config.yaml
head_dim: 64
bias: "none"
init_std_qkv: 0.0411
beta1: 0.95
final_lr_fraction: 0.0
doc_mask: true
dataset: "wikipedia_en"
Each number is 128 + 24 x the weight over its row's rms, rounded and kept within 0 to 255. Layers, rows and columns count from 0. Numbers have three digits each. The size before them is the row's rms in percent of the matrix's.

# layer 4 MLP gate, 768x192, rms 0.149, rows 59-70, columns 0-191
100:122115143163090124106126145105102181140113111157162099129085112143139103150073150101128121120162153101144150129143127098162125179159116128180137116118115133136151108096112126122087112094143123128079152147100133156139120140087144159151151141142157148152110130169134125092122112113106137150104135141158167137108099099093142158082130145143111073120107111158125126137079145103125108138102140138177139109139083091144140089102112118130156089112141177078099132120113135149115088130091115099145088172149095141127108156120110120137132112139167121109154099150131111103105114123131102109
101:160128128182130133113113164134153134107106131137137132171110108112114133176123097096105090128141162115132083180165135144160135123083144092087150118141144119112157132129140103164094157145160128163157134138131149127120119154112147108120151088142103128146066163161135140121135145108145129131094127120100124158145130142113125088118090132108157104086113116125116116177119158163148129152140140181123114141091106141094118118136142109171148116138064143119152136109093125109121121122136098118169161161109138088125144096136116091085088131159121125166119163135135108118168082095141113118
099:130135119154087161133111098135127090120100124120078111108096122069146116164127123119104117106177136149140137131101161126131092113088130109144131144111119114121140141113157127135141121142143113086068132119127128131087163138144079131103124116156133093105131166136144113105119108168118159121127124152089130117124169162134139112132115163116167097128125148169089129100114092131208108108152115154140097108121147157078114169124139103120133170130089087165110127110114140147170185135124121150174162148128107135121144130149159151130095160086133171133135123151118132099121111138155141115
091:116154140186119111105143142126137112138109084116147092118079125117126079140117102134120105133128139190087119117153127152153086126120129140129180137122100159149090115094076098094110159132115107147109112124149093151171148117091117109156150174101143138177140138190118120137143107108161130136168083088188135138125089154134123136121116136174178113103144169093129118131148097120156121100117120148115083112132103129123112091155129150107124109162100167118122162151145133106136124133151094174116128129109145128136152141124096123134121123120134147105166112132120162154140122115117138144
097:107087097126117119122163129117115131140116146127141144143161130113142129098114123155182144105112144148064148120138131161102147167148118108132108130098147128104119150114143143131122161129133135143113097150106131140104129107101168149096104123127083156119138151063112118137111088118148111130125195137128140156153110134112110170161157123153139133153128123112147145131115147110159130119157142128129138109061153105083133139104094132175160140147119142125147100121105162110151149116099116117108077189105135110126169142149129106164155136072144166138131120191117061115122131168128141137
109:106164124144171134151118144138145128106141141108124126121129146084130190093140150138106109178157135118108123141160108092125112117143147144161133074151125107104135142132121151101127094138114105136123130130127120102160093094127141141136111100127139102108111123133118166130120143098127118144169173127125113152131097142139158125155122087137101108108136142152181102131104148133110132159133106126132122054135064111124130122098112116122133111129111134111141098107108164167145103183132120132085152102110168141114172161125185107102117122122115135202116071128140121136129071136170090143
095:139155148101122110127136142136122119144134155079131105110140105142123118127108117133099122135119134174164099138152119101125124111070116121139099131082138140148122120161148140113113150123138141151115170086066126139080107074111150168159134080158131128100138103124108152114165120154116073073144116116127144103127191122139111151151079128134120125155114123141140086097143126150113126118124134130125182147091113140086132087165145136072116146120139147118144129106131112162141132137144115100110135124133147114067109126078133111125139170105104153085122158122156076152138102093133132119
099:112104111150138139130151134155156114136137133109104140148094113106103094149129125120135152169134123131128117089139139163130154164111121148166135140130134094116079151146118164121066137148101138085132180141067111139110149113134140114101170122144124125124112116181112098060101147158122078104131110169148150157145122151139123137133178142116144111162119132104135135183126156163098130095118140132158113170146141144148121161132157109129141098144115082114155150140096130137144128094104097139133079149114089153101146167137129136117150124131122084090152087097110118136124151149148131082
109:110130080171122142084138126056152111134119131100100129135127131101157168127160137144183142120145107102130142109168133120102100137102117107146136109159172107083112174112156154110099118132122110113160126105198118133153130101093135129086097136097115147088114134139082135157144108146143102154138142117125142141147138153112076144158133126137124128151134152070100106106149135175140124090092176166155117132098146147130172135104113121138129134131154144161135152076127139129119085170145124134166122142086131098164107127145117157104129095140121113101131136092122124121129123119127135140
104:124127145122132132107124129149148157148129152132182126132103107113146182104138112139133184141093122106134125131143133105143143132127107123082127089125137134166133103146180140128158141109139148134142120140109145129088123184141200119118105108076101121120136139103136187198143141112115065123102145148149116115115158165093147110105084152127154106141112156119139117120112091129102125138139126112136137143146160140183090124137122142115122144142117157121174097155133156158142159098113186101156134127133121172145121145122140154123180113109123119189098136141166122113097122125122145121
088:130141120111088138142155129195133158138098127144166101123085138118163136142176135099131158107146140133139131129144108136130089129103115133104115143119132112152087112094165141118113112120113100157155109118108143193132170154116072120137144126098118156108154121126114131139135125148097139187162123143134128103129157102115111109102089103096114108126118158075127108137131079158131163124141136132137093103153115075092138123107125114087117104102157129126168138092103147093134112125125132138180115138137083124132140117098110167118139135148118178101088108119176103133113132159159154080
096:113169074090117152156134107105087089169135118128130137158146144165128126142150099099127106144138120108146140136097134127092122078111125203110132125127091175121136126109136155117137111122129181105137171148090134099126130093125152143132086172115127190136120154149163150096114116108141129124109112160130106130140115126141175115115109161103126162147137127123144129104166129139127089160135143111078134130158181094145145102113065140109144110106097143116130100163139105162113150152127104102075125131146135125178151175100121102109110146115126149147108148131129145133116134152138122125
# layer 4 MLP up, 768x192, rms 0.151, rows 59-69, columns 0-191
101:137061126179106160108133113130185167112099109124129159151165148172113112132132115122149121113086110127140139116126108080176124172112139093115139140132176135165123158105170118144152088136152113188149140115123076163111120114157130125154095104149143133105157146145119120126072159170166154128122139097136143149126155161148132133126136138155143145110121107116113127116090133121118147133095123140124105146106117162127128125138151161109095110095140127126114162120117094144155127100124109100154118117123157113147153125120151133125127094093113158125146128134070082138059128092114105104
103:115147118099107093153158133130154101135102086130146127138159162143137148117125112116143124092131125091124156133176108152079097080126124146193125139122157121120079144121113174110148130117101131118119125166099133138106124148140135083144108112157103139094116106108099123103119128091114137145163118104129118136100116170090112130134128139130134112094140106105131149080141145126143162113103156158146108121161112148129129138117163155135114109143209067103123096143090120120109129139106152177134120069112129129099080128151089104173152113166108161131112141115086126133145125164129134109
101:167169141098165143160088096135092145116122126125117135145105106102150076128164153116117097124140120159133112102152122158103106142090126147127117131083122126127155179110088099100154149101101125126134105100121120108080160111101142167147117151132106101128175104106121129144124127138148112128176123166141144079126147110094132116110097076151167122118165123135107112079148091092102150086152097145110132120121143113092113132118147119126107152103162135141077135131096151149114128130176112180161167131128130118146121142115138145091143098120131105106137107141134132061127137160157135117
096:116105135120190119123210148122128159117144143138111125145158144145146128107096152162142099116103133129119134086107123112141126150097139137136107117125155202126144164122150142152170111129146150130139148078109182094140107132125135130067100104150094122131108087156144097156112143130127133116163192130118098137097142148149159146115139153118135098173115119142166144121150133097132127146115121126083120161139136091132106155119154134122129134115134125100123108132117120076111135079136122140126149115135133146100111142141157112090146122113183084148169123140069127151152139149104110089
097:095140146137128116119129095124181140142097081147121144151140116172119119138097119122130161109086138139142126132142123090123147201151120107122146088151177174144143114106142141112148116161134131159163129130151101138145134125159129096125150069129084137087079152145113147136140115109115122122129124122121096124105088120096128167134105117146117136164126108100118156175154086126155151109142150142131099093115141102185139122095111126162139070146108123152094158132116159117160130097142153106107109098152132117066131117166110131120090130116148138129069142170142102146119143145115126138
109:133141148118150119154155116123133096158139124147129132120153150128113141113151148154153123144160121145103134146137108120123108118133059130113137143121161137151092109129110112124102135117064137135158147082134169113127119144103143139143147138153175144134119159113139084121094117094139130169098099161164150144122137091097143141129174132145097142149133132109098181109125071126129150141131128105105173134104153096138171138073167139134149185114069157123072119163093082088165122122132140093112180139136131113100147122097110143146115147143157125125156119119141108126157132107143162138
100:149155164139115118132160120117142118120150127104127140119090118138131136138127103140138067106170111165169168141144088102109125142100076108140097121078108141133160173133136129147158147157140091132142139136155140112112129106132132150142144086115077143112113088131116119160142141151102127142104141113091120078091125114179144161116151125084141135149096106119099143133099175130148133131114143117125149141104106123071102105155138112106151091128162160116124172160150094161111102118150113126103142099179141107118116113162166130163161142143112118109147136134129105095168139170126173153
100:112102137121136161116101127132083093150115098176160087150141141113145119126134115170083068087175153108129125144129111120117122095154118153149159135121120129131121151168132161116116127105170152134130112141110105111127124123144117130133111108157155109172149151077140113139106129102142134109088098139148135107119130140132132117145106155121108133104124120147133145141106152141194110136136123134121144148139147164103159104142158152140142182103101073089117143087155165101192160147113152102097160163111134122124077127118110129116097144064126083129112146168145112133094133111113123104
106:129123146140129134093113091145134118135139089153143134127133080131172136074100145115092146136154068123125094143107069126101145156111102154118146147145115118112135180121107148151076133133147173120157141126119124106133112067142149148070132163134140110159077155113123128126091128115150099107115171156141167183146092084163121113141105120144150122140149149139158133137113146136111101115136137115144113119112115125113072159174118135092128091142156092095131078076152152148125106113118098118105113121136159136132118124112147152107142120103135149100145115130125119101110110152121100098
107:116153115122123139106163122157179121115155112141182093127115085132110142157115111152116148137076156139156136114186119119109132107110134099124150137120104169122125153146115156059129125142154080125142150117131112123106121104167156143124175132118145148125151148122138115154085188189133093142161166137157095146113136120125149103104146109087147093128099132124131111105116128123138163102159161141092164134126119105121146112101122095111130158138160128142108151091118095140114162092147142121139124100169082127131118154122157130117147132126165127106090127174160118170147161114130146093
097:128108162160101204104153122131164152108168153152113107149146157128129132141101114118175121118126109096131170124085135122111130105118110144120074181158156120140159130109146101128137129157184144136132148125155136118148103093143140142158084103146118154144125160117126115130168120105124118099117159131156116156134140114140113153159076125089121121103106116226086148121103128152136107123140125145117101143141126144140092130150121132120095143142134103169098130112163107139136109086114117151108124104147158088123138115115114124149117121143103113106082119173177143108078131133109123128
# layer 4 MLP down (transposed), 768x192, rms 0.141, rows 59-69, columns 0-191
108:096108156089124097104115063168108129150129130156126134126083141143117117117098153128117060127188157131120127100120102147129135147102107145161147108137136101125121115169145126136160125095103115133083127126141124147123101123109140184136119079186139149109091122124149180129119112142132104111107126125132125146134165116115119107126144131160064103176156097119153172094111148127114158119123115157101153085155102125104118103136162165123152126090147106094124111126141126107089164161134118091122122138110154100115137136120144137084133136114114152071120141072150122127125148137137155119
100:098135145179148118114130115151153104104148117151082087137099092153126083140118126153119113154146088112122128137121167129144146123127131106069114137124125134123153130123136099165132150157132117154174158105138130116111133116158154157080147123088186105161147158174159133133123135140189135110113109115144129119152125133147106072134162112094146141153107127119122126087112118137146146108160184137105128174095107162067116128109134096142117154104093143147150155145103092118120156143141084103134125154113122108164161175132110121097097125103166153145135140159141137140142099128138110147
098:112104102113128112118117154139115150119125124125162139155124199124149158108111142132125135155108106078156130131134124087160137098127152129155106052162153124126107138159154135161133098160123144179129145165106128126135102113125154119107109135103120119100079148139115149146162143086127098104129144089144112164138132158151101107160133141096111135142063098146139152148114176121124077157097085111164117090131092105129137116141138116104116119145174148104106117138162115067134130135145105111111122151120138107108123123111122065139142100116142101109118102107130166137139132127076161118
098:153122130152116093122104103136147108102101138108141102118138148110128083150144076142130076140094114143119131121117170111162126129170075117139132128112131098165164148144076114154142134125145062190159167131153132099127137150143098155120110145127174143160107129137108162144092073134104105141118099121110126099103129127107119129155128143151139145138138141163103130121110116145143106146150155153127146090109112138096134081153100132167104165132080158153165165143109125097147181178144112084135164109136133093113152118125158136168124126116138135122158101154155115131119116138126133112
094:135107083097106108114181130127103121183098175125133112116107128134132095162162151120096076139148118093114116093128125144131100101135133152109131105138104098159130141137153156146099118162123094099142135097154163114142109119153140171087132145099131132131175118131163125174131179177173170146146142161141104129124103125092133153144132174121173136103120128149135161127117139099135106112166148114129120143127126149111153111117114128095128150096149133122137146165140130137126091120132138138119189173107136141160123135153171082142167131142125066123130125141137181131132114095134115160
099:128115141129147161123091128102086144129110163120146200092077129122088080147119116088139125128095130139110125119109163105175132136146152142111140104152146111107149146173161111127146122116170102097094123109121105141142127123150116137120109118122139089141199095109131174132135103072121100092141156085126096090111135113153137095097121157142152110118148162147131132139133147158102101137109097138115075116166134111144116109147132126117132127136158126124200120153131171148112134116126134149083102083129143119159150099155124147117148088103117138124114091102155133103122120130120097132
096:129122114156115134131087148145158116131112128185145100159121125105118149109154150119124187113119142118116091147114135153125132111098155154133139158171140166138151121133124134105143120112161172107100112082123107119168139169140152110119128132131161152091133124148034102163138102115138107179129129153179175182162111120104091101147142135164090129145126131150160106153147105111106115127133143135138141107153161098141157149112134153157113171122113121076135077123100144116158176143132128117164134163102121114146143151096125152112130083143127137139125129144163130127135155109122106129
098:170142097132126136139121150108144122125112133127107138131104135143145117104142143137138172140158116140096073155132154139142177164106126136127113096093158162137147136078148088142130087127149099112155106101138154136142119122131099136131107111135143130181084142124091178088103178091126126144126133076115146120137124108112115111099134121130145088165147100159144102119148114141126121080122126120134122135166118149101199152126093104168116118119123160160116138126181185122140139134134096159129111096130113129099160094158123123105099169124101143109158168128163155095138148152151139166
093:094138171133097133145156114107156163140126134129127129127155162120131120149152147141120091114107153136135151080092113125175153117138130141112120138105127151102097163137109141128101149098139125149121119162139088135157101131119125068167111090113170146140150093143212144129143133154115127126104110093115125113151126139112150113097119152132109093163104141133099132108123131146100150135117115129139165094127177133131129066115084114095113133138169174168132111190129110123107140102148114083136151132146118104109108177104167122178130095137140075133131156138106134106134152136150123097
098:121123134103137124137140103103070140153115153105084113120134171140169132103146196114192111089148113121143121150136138142126088135137089154110118105174112077147116109164107107148126133104097155154144136153138140155127127132060101125142119125143112104123119103162105151127162128111104137136127131168110155140116120145098106152145137113178166149124137081142110148132170128117138115177079130153173157139103153115153091154101135111111126112102162151117137130095137144097159123166116131098113151166136165112175130112132087132123119142122110141125165102125087136115134144132167118157
107:103103125148119132101095106156181128141104132161130144195105125133132115158130126103132127148099128106165162110119147147136140161092133119107115160138102147130144153138128094125178114161146161146095126122067145118176107103142140133125131142138157124161135153146176171178104161112105105087111143140132162134130134136094165159123143193104137135093123131142134137148068103142131147144159137105139112125128131149110090126169149101131151122196091172158146122097115114156163117155093104152111132139092130128147136143128166133103136107101135076136122121124135106116130142103139103112